{
  "n_layer": 11,
  "n_kv_head": 2,
  "parallel_block": false,
  "init_std_down": 0.0,
  "weight_decay": 0.059,
  "decay_shape": "linear",
  "dataset": "wikipedia_en"
}
Each number is 128 + 24 x the weight over the matrix's rms, rounded and kept within 0 to 255. Layers, rows and columns count from 0. Numbers have three digits each.

# up: layer 2 MLP up, 1024x256, rms 0.116, rows 72-118, columns 64-127
# down: layer 2 MLP down (transposed), 1024x256, rms 0.109, rows 72-117, columns 64-127
up72:153135163126147133093050126172162167128176108150118110129068110147094140131121144136106145171134097118116151154142146119130150117134184118123125128133167153122068117074128193113152101108159143
down72:161102123154176067122115118150183099122150153170113103107152133131133151085128104152157063162100134115123123090144066147114110133102143084162136121088136161105117149120109100116109189108112146
up73:105109141117142139132133127135136106208152134113119166143119125124139099131117118104153136116136109160103105127136091119131135098126123172179071096085141140123162146116115191151145109131104125
down73:123126082112142085139129163079163118086126146130154126156153136106116155131136140151140097127127143122145112122093118094119123134136144121110140097163108109085146113106159083099098061128115134
up74:125143156124166108127100132138169110173129118101140152157128136114144077139111126122127133112135143139148149124118139128126151159126110106106109123084133111116167097126132125076198090139146179
down74:112154100115154149148160135123149101127108126128164146144127144139092144128129148144160093122111098107127148093119146113104090127146132154094177130130125111121134118126160144101139128120176127
up75:105170163141135133108137131151105141137148099127117166154152121102072137084133132096116117110121135137144117126131096178103105073134147141164112144159172140115101123106136112113127112082147106
down75:147123127170110098090146151121105152135148100180099133141140148135151174151121109085107138133126116105074133114122075123128084070060139094138112132147141110194177118165081130148112141157140117
up76:108132113128138132142142109111091114129157137099113138149149136136102118181138170130123114138133143160123161147118135133112150153139085131164126171114130148119145107136111107098133109131132124
down76:119136154123118131105130127131123111077103102119121133162104143119159120125130154154140114151117111159143112098111102130133133143127141133142138115118122148089122155139188133170095136152128129
up77:133117156153127170146136131139159124133084111140139100118089142133087112120135104140125143124149146121108117130173129116152144124130104107137124154099126131107122149116102097112139101129151128
down77:131162119128145134126109145091150141144130149106139076139108119130119160163132174098116146134150104093071099125138123080132147179140132111107131128147094161114131126144151113099134143113105112
up78:153139130128117093154111158134100139120116130149145149128135115149118110139153167098128125112123183131147148133159142155136109110136161109147095123166134158113121114146133143115120135110137166
down78:148130127140128109128106133163165107132126173149138132136085108160107129136142108145142117125105147146134145143141137123167115121088110143130112098134112124129142096086124095149117108106175119
up79:076165146118159159122119103107173160177127091156140162166132139159109102128138138133116114107186082152111100181089111124133122142185155101167144120111162104124118085185104147103135145112154124
down79:111119139160161123154096163157121093136153172154133172144112198135165139110099100102125118081105097104127130150126092135149088144095124141132092122131082110115148149139104099123139220112152103
up80:121101127134141136091101134152145103095098128105100099123123114101134170151106147135144132130142179084131158059156150162128180118147084121134079150118153128123090117136108141160120117118131154
down80:115143097107096118157140148112118088100123125119138155154090091123141099159130102121079101121137144138146122084122146134124120134165157157107143157146121131118136125139172130106129133142130087
up81:132152147121160110132165128093131162098139102136087130153096115169100151127138183088172129147213108144108113138120135120142173101099136146133131097132124144126099148150146092142161106141103142
down81:114162144160158115142136167147110121113134150142158116092108106100099143141131153172149152112137130142102146102122186093111168113120143126152185116095137111184158148144141118142111138154130155
up82:137134116110135138121113122162134095178107100104141169084112120124118132118143133122145163137119111129120104135123106112099138116119122130124119116108123147148133139128137115124136143140121139
down82:135116139165092115133113147119127128096124142129153145065140154107117121084149085168121081134093125084120113127116138100125154139121127154122118139144120155127154166100144111132091155113113135
up83:100161120118123116123108132136104134115102097137113126153129095142102126114103151105102138130130129126142143122137137146096150122080133088149086090156113110151132142118093156118209052148099148
down83:079116129119149111141119104112143151121123177113125098149110134134112155087118131163146126123099126135129131111138143154106146148174122118095127128134159119135135112102149134109152139125095149
up84:137131162118139148094121098117132118136156070132168138161154121127111116128137108070102176142148163117093160126105162083108134107146121154152137130122128106141098128147130091109140103129133136
down84:120120125076082140116130130101127136130127125142112132098123149105135117081109132131083153173135123126188136117115123160194136145133166117119177069107049133143156119098126093107157142126139125
up85:062159116138124168129126140115173125134092129093175115157117119109116111125084137109121148075132140132133149079133117113114133149117141160106129136053149123105132144140102128144138117181188096
down85:128143170135143088160091118086142131099136143146149090156074151119154099132084074132127092125158135140134166175146135168140134118135144124122120094140124135125104139139141126139149150162131078
up86:070144133162139124078136117152097152168122143112110130105111107136097110141130146153133115132109118081130125123129113155158130090126108139121122133083203141111141155137099143117133098098109147
down86:139107182145177079176103131120145171146150108111122158171137066106162110124154142121125110121138135112134096105104151165135119073132132067113126118115135122188132172142114090142147113107111132
up87:122129128085116138140133146117134123145112135121142134116139125105079113118134133167135125139156109112145140121118129142112145138109059130139098110155143183114075138154125141084121153130136136
down87:133133150140101139129076156163137087117129113116128129136090129157137121100152094130118121116122143074181115119114155125110131115099109129141118126130144111141074139142148113114113120118116102
up88:135123118106121118088118094121143179138160080113102185108140143158146132126104099134113122106110137135115120135132130105133101147106147116157125147136130137083148100137126132136149133114133134
down88:134123147110137120098113144114111104128111123160106138145136153127123110156145127112091158131147111100118139125122119107090106134150094088119108106136082148124147093123129103149151129150130115
up89:153135182186110113049077077102129158183107128121129169107155156130103071167137125160125121141115117114162147153097106132117196115137110147100137108089125129146099141101155107124127086141151144
down89:172134115095163118100135123118169126159101166100113162136171103118112129124120120123125114090203132154186156122112148118153106139152102119108141092110138137130149131151152135163137147102179131
up90:094153150087147173133136133125117096118112114151122148126116123106132121128122115114137160092145171124131110142116142144117126085111113121144131121141090137163125124123089096153159106114175154
down90:118150130137155127140119147150126118105118119151152089156113140109127097113152172122148156102115116118144109106115129120098152120182139108150140143133169134100094128152139132120125144121132098
up91:149100114118140118096130128109088131126123139129140119111106130121139155132135152132136128108114158118148098140149143114098085144146166142174120157137139110125092145123092100099146120114131110
down91:132157112141169125113139170120131109180094122141127118115142109123152118118113146078116100066097126142110114152061173132108155149127132099136144050079116121105127156125151095106119128119127129
up92:085144156134124129122103105128139123179143109165144164088172120122073110134132094146132126173147118119095099160159131168117160126076118143150114173114146159136104102167111147140142126108187124
down92:156118146111092133138142117163144137109139148119157085144124116138102145160104154135138135144148167169122105104144075171138087127134138127133133152099096136166177171126135145101171140093137108
up93:120108100153097125134106160150081168105130105160187129151114068107089106111119163133152112123107183110182147099172193186116163094091119146131133155137141135129108148065099123126126070083120090
down93:092136152097128165141166121152120160081143117145138132086127095136168155165129172120137160143155093104119152124131089148128114092100085108094122073119111147110138117181150155125170152134125164
up94:065127119139117122120116142098111072113111066141117156120079099139133147109117126117143140113173164088157138112089153128105107144155105129138161129138090134135132140123107126139152135099133109
down94:083153159128103118120090135126104107130117139183161136105095100127160162100143102127126127127122127112126108125108171105103166063124140089102156126165084098111150162142158153159136144094114150
up95:114113101134175181099106102121150114115161091193117120167094117115069114168115112123128165115164157088137080104131137187110112135128129113138175144144164132104130131112122134116136126123102103
down95:124122110178091117134152148135151134106129118104116144097166144132174173124097107114145127084133129123149160134123149119123092146099109128161121131142101176078152152160141140178109087122102082
up96:123166142146123121174093124122150139141168119094149152150132106142105139139148201144121132128132128116091070151169128157120147114162128136197131114168145130126148138096116167128117117124116108
down96:116156140089153191119131115072108081141137095118185116137139121122122100096091142136133171097128105106067119105116086094109175139130141155154145151146159090087073126115153154110133103126109141
up97:160135127147141129115099134149113173099176132101127117116142133159060133153157146119139127134110133138161131141114187102098114138137153131091131158136154100108088137140131141121151094184181101
down97:174086121142121138145161141101121118083127129093101103158139107109104139161148144143137111093137155128133196115125092115091141152129134101108115098159151103104155155123118116103150118105097154
up98:124124139133142114110109100092127138161173127163149135088158135111123135152125140080114140140149121155168138160103081114103146135118103124109128159132121123123150121087120120059149138166201139
down98:130117131129128129152159149151134152089143100090092136106129111105142118124158140152096118168134141113084118140125131123157123107071112113173102107112189107176140097121143128127127156120164143
up99:133115146142153153095157106147135130136151130120142130153146124174091088160128134141145128123129122128144117153111129164095118122159129149140113149130139172096124104153138117117161064118133128
down99:117123168128154109134142157142158139097125130138101093171168141099154142159124155137153128156121086129135136109088117138137132142152121120134146081179105123143138168114152133129143121125153142
up100:100125103108126089106169065117147128147107125132130109137141149121114145147125124104148129131166131114148127199135148101133105112146076104117161102134132127132132139113147196108142082077143157
down100:107131123126115160135112152131118179121144148122123145123138119149089113113124096095096112079167142166116155114114101090147106114119136102113108091133139098145143112096143102149123147117159104
up101:124168157108114170157101109118152131119157127129154180140081165155142108135116151120161105144140151127166133145130134160117113097135129092152096147148129137132084111098124135054162145133111156
down101:062115124097107101179103129115102103108056150126134105094137141129108109129112150121082129154125169111129110109131124129108135168132106124105108150146100124059183141128136125093088163124152102
up102:115124111119138170121133122149160118138130134136159144142102123092114142099099139101133152105101112140085151135093100129115110144109072129116064117128112138143161127146137165116139141099138156
down102:140170101160142135117141104117101150106105111129175085098152123142139113085128105107143106097138129141109151112095101104102167131150114100159149133110069079114161101145144146096135124138122072
up103:158099108162153123152098120107111115144152096100133102085148135082116103130098136150133164120147132101172115080162136113102110148082144141166132123091138125150105108090134123108184135150138174
down103:135114129126129144177150135147134087118123114120113083113086119137168111118133161132129131122114103081149131147099122080129095130115147113159119175128138150139094117154154132127158132074131137
up104:110133130141112124098118120158132117163108127148141202114155147113107143138143119128092149139149108151116169151100104112153106120123138117130104179139123139157110066126134132094130096121220124
down104:086099137159151123120081161115166134090098160142144120118161116139134117116112133144077124128110135123145122159220133154146145144115125115166114103128103124136134123058133092175163134152126110
up105:111170104159111119102135134112141159196150118086096165114106100109099134127115196129142122132124146108177122115133113134104132140123104151135128161121136133141147133162135120128105135077123186
down105:129060082112127136097137125098083110154121104114109128128155162180144123107122090118136173160160097116119160138132080156073112146134162129148132099137132147114138095166147099144123105144104134
up106:118118162153130120106081142113145165144156104156152103127136120144079088171096127115118143159180145102127113133183110173067102156131106096145154162072112122107142111097170120157155147141090127
down106:108135124123143117158119117176130126125107134128107108130107118086140155137147119134130111157097152151141118144096126124140102068148130120098125100103119118085064122173149124181166098173093095
up107:135172097172143080143161104134137147134128123095135177092121133122109127174115161071172127176171135124147140130131084131144131095127101158153134127161111113104066110086117102118139073102161099
down107:113146101118115135107165126145120160102071133148116097105173081122107066106110107111143113126132143162149115118154142119150111130123136131121178093137111111177125153120166123102148139130096152
up108:141121118133122130169105085139071113145133104125126129139157127093146119185138121154167143161140101134136158094131118120083154086097169173139087125103147126131137140127056081127106142104181128
down108:138136130116090147129161111165156131151149114098103139169055159152124146124146148150137111105164165173152137071144129128134156155154094092096156135147152110096123098133146162097108116093128108
up109:115110114094158084138160143166118125136113146155124119155132167102153139123118115142129133151125104144128107120115137127144123135124082136116135106119158120137141149128123100152134130153147102
down109:126128123125136147097142103136116125147124111133120131117110109148107101143133155095124154146136152119124141144145121110100122114138137150161137122108122135150151091115105132113168128143135132
up110:083107129114149159110108104129159132114121089115145124165181126118126101140124131111134153165101115123125094159143139132070121112085147138111107157162100136121134116095140117113172119133173123
down110:160135123140083149106061153101151141129100084149087147099155128144119146105129123128148106114095116157116128118084120111090173097102148085113107118138141163123142145108139132127063129148134090
up111:120132151138127120128126098158114091131171106148103141158103184109141132129120127134122156089137132131110127132144139105126126152130172154131144096137178103195136069098131145113130118148122118
down111:106126121119145118155133133149143144126148084127093149131178130167096115129145146103131070146102117136155188103107135165128139191127129116127160135114093148082151158149111132104082095137133136
up112:118154154116160126124116128125133126167133122104117139085112111126132139131121136148140162137129123079120108125129166114123135108102109122127134153125150145143144120143118086100173141155124127
down112:149154142163088103150091174107113129094102153132127109113165153111134129133118093137148063124143120142153119114077171125112118130137127120115080141150122140124136146138133108109154163128134106
up113:108122128134147146133104110136129179122170135154128174146135155155099087149133116134168132117122116121098093145099136143116135127143126138152096157104143109163127145154085137075124167129130131
down113:111126146116134116127133139117104105107135131144102106110155086152132179098094112143148146100120154133155151159123152158101151113120094102095129070135170099145149153126135135137144123122171109
up114:085120167109122141117111146140148116172153136158152156130133140122120071121109125109120164120133148104172130097135148193123210136140111153114124154090143115176117138120130131143117123139143126
down114:159143126157118094074129149113107166119135133105085132149113105128149121145150124166144116140155131101094161108148142104091145132166161157146152110132146131153067145137147106085144143132112120
up115:106141130111122138111127107171137106133103121174155175114156115144087119115125129125135112173118103166120124167118165126129119114099133136107133186140116131125081117128089123116149095107199119
down115:181145090131147143098151094094111164083117149118147146146099110101129116168160131113138122143138135160138116145115098085097162128146112113147121085104140084107109118102202117150155155167162137
up116:132131103091122101101145102134078132123132112169130178134143053180098157119089164098139155149162178138168129103150117120071153126081114100132095129115147108167136078129136163061131083098161153
down116:138151147122124121135127095114153119150157159132117152113101112087134124138145140130126111136093093154151128114073142128135102110108154090106142083179101097134149148108114123106121114115138123
up117:142133142110123164176109147159138134114136094111162144124101116158114132111092122127133178095152110135170128125169147130114152073147143121115122155148149125151105122115083144129128133099160118
down117:225122141123112091101132102141132137125105096107101086164100108128135123087136123146102127135130170154115048132153135142139146084130092140119141105152131112173099147114142147120165154141138119
up118:112104115160148131115139111110071099148165130093115124076178104130130099132081120143125125112145205122141133128120155157139128131149100110143131119100095128150157077096100107110147145146110112